From a checkpoint of a small transformer trained on Wikipedia: 320M tokens.
Each number is 500 + 40 x the weight over its row's rms, rounded and kept within 0 to 999. Layers, rows and columns count from 0. Numbers have three digits each. The size before them is the row's rms in percent of the matrix's.

# layer 12 attention output (transposed), 192x192, rms 0.222, rows 66-95, columns 144-191
112:470451476399544520490559486530551516476500549513454511595506503498489495525563493506510425476406566514479446476503534478585468484457498514529510
099:500554518516470529489537465416472493517537491438556447462553524423505509420507472524459551549478516490518483497577614498558522549551405450529437
115:501491456485500548506488611491505464487493512546462517527537495480503474497516502485539570458541431475432462557460492497478491444508600508560492
110:503508525464479445516582519424515484467490417535511511489451538561559505514484482544505492500433471500517477525505467513482495502426501492506526
099:527557541471471490523469447519481535494454509510435527444392486535505433464463499494515519483486473454498478507478518497427510530517509480525459
107:519488531468511493554485495502462467526531477475580430482559514536473596477505545456566483547447510555525569481468536604494458467441475605487564
107:460504434492529503432501533523551459501444505490502487469503460459494514560441504569487544526571568479421504540474477468548540493549522470508498
113:498466497457584521506536540471492483459541490564470530474598515527475520506476461524583491543531573542512487408515512500512521496466465503468484
110:443529445451434556566509475431509523518593495504497479460455539544487444516509518509483496441518483523500524523492570556552600427539467559476471
110:530502547586484509466509545511470446503578434514537560496506467472495454538478464549393571454500539483511469503492419488415454487513533510554500
112:538505481507459494579494499488500496508482449467519584555512566558530505542445583483470496496554506496519454473501394510505491513523567491524455
107:502524531536550489581437500448510525507492520528541505459469504479498458480495484539574538462520615505503485523496550512508473482533412498495497
114:514525515513518549487529465575533465550553484487544442450505443493458514567477472548435560516429514531502539540557444539514521464478558494460514
115:479474490484498551486490469491489489515447559537565564592474530482538519516483518473451452470506521523503482485518609446474474441477512527493507
101:477516501517431470488508522560439486484469522543389500481480493417493529477543512527487464548565489576534574458583444514481429523466568522527521
111:451521515504514483503461481500525552497477535510574507502522471478508544537457505545545549461496451537495485538477470541454510479562373458562505
116:506507487526526467438501515510492447527456468529536473526536481449530506493470553460431503556483482514525523529485562531464472481453473613504470
115:403443527463462453489496510505478496525498499554488490505513429593532480459489559515588505505582434474429489464561459480400585485501431562560502
098:482470457511513446536521444513487503430507523449500538500464544502518521488479485453567453527468514584459540470464457474478509575519464491515467
112:490593518441440475506482593466534430534514490492517514446506472440551567497540460547479539518455500468502506517499526475466498474482468583490502
110:469503465482487556551531540476530480548461474478480574491510461542556490550507429515451515512449499461531519526516494486467525483512482486478495
109:453512540461526365540500522477508515509507522399486502480495416477481545456539542528525484558531513498489432550504489511486476494494573468489434
114:471493457498506515490486509543519457480565440517501446528532484571532529461514481504480550439503472551543453514532481468456482489533499584524493
108:499506482491469506480506512407519492502478584464549543476498444509438453493507506446453538506517550484445478461478511516545497512499470505509571
112:469515428552486523476522477433493484529498543555509532463455477515510512506488469541452540547538477477482463535462465505551516431488532494450497
112:493526492463503500560448485578550471461510499524548439403523510596460461452485439446477505520463467526517544472480470471537522463482426576518530
116:417507561516581578493502455564568474480534545487464478548469531467512578476555527517461499534525491479586476514485459409457465480526571504514469
114:561466474509487566412452514544494509467453449514517505565436440458470489514502498517466514455492535461457538459516470495444440529514553567492444
112:511493537501485548505529489446473554488468509482444424521510508492457497483546492490500388470503567469456502547535567419484538510491510514504553
118:591459466466522464477480480538543550515497479534502472540443549457524510422498538547477484487471477528520500493473525485500450475479541414462469
# layer 12 attention value, 192x192, rms 0.167, rows 67-95, columns 144-191
102:471510455482499430482482510470502521453481401526523527582465524499534564441478534532480534530473466475478486451469452506458478489516539507443503
113:431511479515568536521496442558516486494522597535530522425464496431433437529489535501502539457502451519498559468476504474553457490521461544491558
113:489539482513552548456465504450490491549529484492490484465486439524524558527553421520434505517528483526462533444511545481480511504567523521497511
101:452521500517505489446539491460517493581521538500502473604515469447442478473493541466516509525494495476506497536490393508557522562513540451427502
106:518557492538464475532513477482527586450545541592550480504508446533553486493498471504542466405592453488465497423508479501511552478435491433501412
109:558434450482490517561509463423549531486440525473533440526494511547514476496583478496442574448490478471536514489533569532528460473561512527520502
112:449554604475481573513515561405530526513552560501484521516452467553419544492485488437449441507421449461506528569478485490521468517488465560481491
112:542486526444565496592536500481539482474545510479489529435512493453549504465523517498532518492519550438484559473537488478528421491509509495535492
114:536451503638563482510495509523433527456518551544549536457654513514437459467522518464486454465496447506448540527476551465503500464452504496522529
115:489446521513573470392547555503438444483527456501531459481556472456500558478499479556506577461551521494463562454554518456445509533527442578522518
108:548466520468456522524496536451544495494442436507458531511534466445519579524510534496486543545509506484502523521447468615489482462465544467523556
113:485517449501580499482467473435484531510467487510477600529556537505484441533536517453471414533507516525539504554488500587469502554529495534525498
110:534492479435467531513504479504427505503451420477472501432428548459537534591476489502532513503553478549463531467506473490561465450465429509503489
104:557505490496489522485545505476504502589499510536466568438547481513469508518472410529477520457537507531480520472438472513541552442531451466567442
115:528498445486453487511501540532542434471444457432495502474457537478518496538445524468511470493538441468530541514508537436476539462479568497525484
118:462518478511487461493479574537446525478556542589462509482498475473441507534445456479507450454523544441454568509550492444507508572464519436511532
116:458555516529512529505445513557499485442427509494505494424514446493480504486573459490501507508494579462536477523505492478507510532486507514539461
103:502468475510550464477571519519519444460509521519525534588428508491447449544500485491577570461485540487530450560401535464503512544549537549481546
113:495540476532487516541505487459500471474525470495482559414499520474470547584505539559468491516521482483526499509465496455519474529509544513538468
110:523395463512527400502504526574513548507511491579522465580497554478447431446466520487437456490514599502470513480523506496472471497494473498486521
111:507496414483496557473490586543406395582488495542516537537462531469498495538431510533510543513484402480459454494498551404525458491509508552482512
116:559509428526467415518534503542489487531466444482451518408498520512466582554500521491485486493479450504545463519547432481545546556484404509492548
107:526475534515494491598500486536508517524519530529529494559528514448555508511487509526589499500517491479515518499488496537458487565541528483502449
117:492442492494524464503416457567533525440437547531507485499533522475502539517452499411528494473466484486555508459551477428454502518542479547453534
111:518498578525540561542476535484452478472513494502495545588505467530468508476498446490520523507496490526544498527463481510591467521474530539388555
115:489497494427497485484550443542447552551435476560437481491528477507525518487536536467454505436473484534432504506493457486541540459429541541443534
116:530482537483466467538503417486478570492469493520550461450503514541513529432488493427505508443543480498517507548456504539531536568525502485535452
112:498490513546478511482546479492513510548394486523488554634506534453487532452491530492503490461525508536514511515512514532423464487525444495513458
117:499529511495526560487440461502519554496561513520497551502439499510464501520486420449524501517513540453430574476488514403467559522484475447541540
# layer 12 attention query, 192x192, rms 0.116, rows 96-132, columns 144-191
106:457531528449513555477481469459453602509549469518528542479555525426538541459568536474506438432478521480501472606459435514499485451527525542484476
100:511518548515573497553576467476463497501524464502505522524448502486484485539472467507488481472489542559542468548512504495430497499531538513542495
099:504458510509490464554487508458479547491469450494476551536443417542460513464527471496504500421571555494504501591471513458452511559493475493540519
103:504550523495429432489439514508517497460564460448459510543518448515486461415513515555571607512466529514476450474558476495569556492559487502523334
101:506490476504538482469442512504516546530515436527455450480569441438559578524547501564482505487489507502507474496556448530602509481511483444504520
093:542489523491487515583493461576503483527467535492519462482438502471470483472536514524511525539466542518507512504508573480482521435539526503442531
099:522515499515516469533457565554555506551524481579423494532479519523496454435486487473522439429549541524506450502503517573541571509445550544568421
100:499547469507527441464425528473494497488573499474496527537484444565537429583461554507460480544439481518492464475465507528529431487482457480475542
091:458525560492508465485544484501550453507466469483424544464515511516570468498517463547513499550490469480498498461518409541523466582508469503515550
102:548424555508497497489528500482426539504531454510485554467535537434528546477465485525467490404500575558580458459435483469502520520494521520569495
098:445524451505491423500473512472509513551506516542459508540530466552516479552531486465570424542481499493518544486431481510525460491471477576405588
100:484526479528448461437508513518521486534523489416469499512476544486503422554547464445441482553517509476461523539540440531460509521502452509497417
096:513463499471531478458498535518488474502520537580505477477527500523512475501454463447470528476443428509483548536524612482547548492471498456545522
095:511462563558567465494565505498473424481495542499531508547512488443459553526488471568558492509479508535528524426550449503502514525497431522479409
093:482478484536570528540511469488516609500502487404505556559448522453521543450548489477452505472514538433523508486452491484541524530503504449502461
088:504458588501443478554433550487496506539512518577530520521454512542507502446443478524468514545465547506503485506439505516475531486519438483522419
103:590483538516502472489453570482534504490447505468448489508497479552457512539512463498428491598454582512532403573457544437547460463471401513469462
097:481498479502473493545432460512523494485502497494417565429490536500480465553473508494465465470441467565508525539463434516455413517428427461527497
092:497503523480543493466485435569526555525463479549503563545492360507469503486479502531546471579524521546460483483554497523516561469477502467522418
086:449487446609399501518506515507520544491472478523506518539500493442524493454411456503559470529577528493526515508490544529467574534543480483556526
087:508499556548498584516474473516519486513477487458482476494540462449455530550484561487500551512459577486505542488554529529408477485504461505431513
103:495476437494537468488500515471497545451511460515470563522556446471480579565556549558490458467418569509469469532457574488461424476418485507465401
092:472394556480536454444393551490522453540517506537464573558482593584446488548457507539529502557536470399501526503549600497483514431480400512509480
094:489480592407410425490568508453524493445481538539532455523540494495555478504458574520528595493485505424538429488540487436457541510437528442491541
093:507477461510548468522490472532511486435574509501514484459472423450531494475567527478450501517493522587496478558511505550470495466465489555551511
086:442493497555509487505448483521476474492533522415527468546426569484527544537552519502565551473480547538538471509522496480466486422515485488524449
089:536597524548527418469485473500479500502464561508536512549468473555497525479499420515543583499449495493527451507510501488527511562534511557489510
099:433485475493560450468458505476518546447553459510603483485546439504539513486508597437526447418460517495468470578559574574519453511452533464514476
101:517477411468465496506442492447457527510477524461573473513566490426501497477490410430539534552506417518536561507440508530531462557531491469511527
103:498504510522456449565546507493456498493456544528494520436533467465462504433514500517528506578497525551452434564471501475577537460495493577519451
083:512543499401480496555544499514497571542550553490498457527501395463457398490460506485503558470572497497516508444468534480483496426519471548444524
091:452462519499452524523534507573438571541467473563392508440518551493532507403549481503493459548495439445492538478468504521493505545508466538473541
106:443529446489499510533458518491516497488552492461460537546443525535527505540480515476541462576431507460477557507511442543528548495471414454408491
097:532446535519522498525471530461507511527537535493508478467531544586449530533480498499485475457569548502595472498489531498478485470495412549533524
092:525513548499484537487442509472534442527530365453530462444486526493487506610434495467460468511455473407480520486429514533556469535491429452488495
082:535509402465511480496524486462532586471539489513535484548558516450476461515510485516513365532547458532577460438470579465469492551444472463500511
097:465502534454521518544484483558499573507560479471506433490512500522508449468521500498545514443525579555533474558527523463483473517519487504506421
# layer 12 attention key, 192x192, rms 0.119, rows 96-131, columns 144-191
097:435525445491498452465482433448588543515504539489478516533523474447479518473523542497472479542481498459496450521460432471470385496470510459556535
096:526480526516547521514533552460469522527539542496491440570510476476497607533424465420451451564462553482509519505417530491450547462471557510513520
099:530500553500570437451485504471453434516573559506588632502439493559430584512492524519522472563536545501502476500573495522414515448537473425463543
097:513473514441453489523453482514527518542459508466468485522458484536435492543502469522402454516503514535521444502516483463452545533509438598474449
100:414489479416492484416469441492529562551538483498447480536571437540570506526558495513503505526432490491480552486481494526555512509468490481543494
088:472474487552448471466536480478545548463478484488580517492493487391545519440483529552505551531461555457479527511544487508582430485552491511440476
091:493481453457516506482456536519464515523504542471492499465484472510553514521487463519514537493499441468499487553494495400584529531515460511535501
092:525531497491456507490432517560484613492482503522475536481501561449523423527506457508558446494590451469521471486563499504529490556469504563470493
092:501542525461435527549562479618485495512472447461444464501514477413427467525515453501462551509505524513423486442528510464510520541498513586499432
105:533527486468507480535499507524557468525563562533497491486557494468481528502501603535544581562546529507527535455379492497469496481455456515524538
094:543474506449472491479506529502457569487467477463498438459512526503517464517486462532503516522461478433490461522539550503527417515491534488498556
095:485485534493497554534479526458469574490476508517471528557411534458486502538446408494490445479415475554511559553478519490491461540503473480494474
095:523441463456488438470504518458489458492574458510557565482415546502502458488514499507600532474497481517543478498447437554555437466433477498543430
089:544442565493542486513464460535535547472494456493437526505568492471485409467513473504542535555561532542532536421488478422565456463534521494526444
093:452493568477436539513467529506505477431517572481433409538490526439552526483503579454533486565510617594527508475485424503434562520441608528494487
082:460567539465503427426468505555527521532512491487467549531537586461509447598466477491501523532613507452455522509496511435458580523538462507463534
094:519468539525446448521490469470522506486521471563549465489567460566500592568473551556421477552454564521513404496492456463529494438457489487468492
092:474459428526477478468425534514452511497450466494471512450466527553523498442512461524558546475524477515425541493477475484462503552516518592501472
085:482501539547473490475539492506441468585536552433501493516535477562510530516565469573478479495461485549498448421512464511531525491571468518491480
090:457554564524512472531601495550491434474444522509503480584495469513472496475545523548492430572521463411528504470549489532469468520464556503516436
089:481411488513467491595563520494465462494455433447508533491583518484507511514519547571431486518529524515505459451486483548426407487518487551506526
102:502487501568469493463507530443447509486480458536523539483539471486597582517528531512487420527472540490522452517555405496479479466490527517446512
091:508441532524494506467477486502473463492500463474569417512546509509492516535512496518466450479470558503545464480508515553548528536531493543450490
089:535464522425602495495458439508500477457518530488480464490456491523511478556414557577471503588523504500541518525400466524521529475480396502518402
092:498457460386555416510569491503538582536514503559543511443534522520504470466520473487500491494477541583477549512461496494479451457407403541456537
089:481464514529503491473464523543493508482440529398531511557515451487513494510538469461450358494485508564478536465508508478544524498484476514521524
093:573455484495457503455488483540584525503492477595493539587514490451484478531561529536546510456494504465502467507533492509562492482504471557454452
098:485460446451589452465511504505543441513523537503521468489514493448488441543511515495475417520480496440454529487570476488476438500468489453473547
100:560528483458557540494509537447489536503591480487555434441493461494495496508451529539531527512495459513540519481520476485558515551512489415533559
097:506523574482475472479582448487500474528458485471536462515464567499503512492499496530440566507518464407519488511488495499483471436478489507526452
083:489430544450547494459442508413512488530491540505472523525500491511512465532482461493470496563495498483537533532508527421482542481460524507431574
094:514508529431400500596501463489489461517419500491527421444492493452519474486525448478468572482497496467514476502499510549408447477559498537525517
101:456530497489445519468460496555453611469547453490443511433529540513522474503568446560552464533417490522465448505481539531502543479467414605461461
091:490501476500484490505429537439515538495507449468505521539572551501510458457496517564403462525507499570519549480442525464415449496512557477500536
089:521447516452450452516521529518512457512509466517508549492576516531546463557516407435467534494462496590520521465472501558449540570493497518507452
089:515464486492489528484564534483526499502518541540647467406530491543489506510528526455491508506553517465473494538408492501508439533524502517539524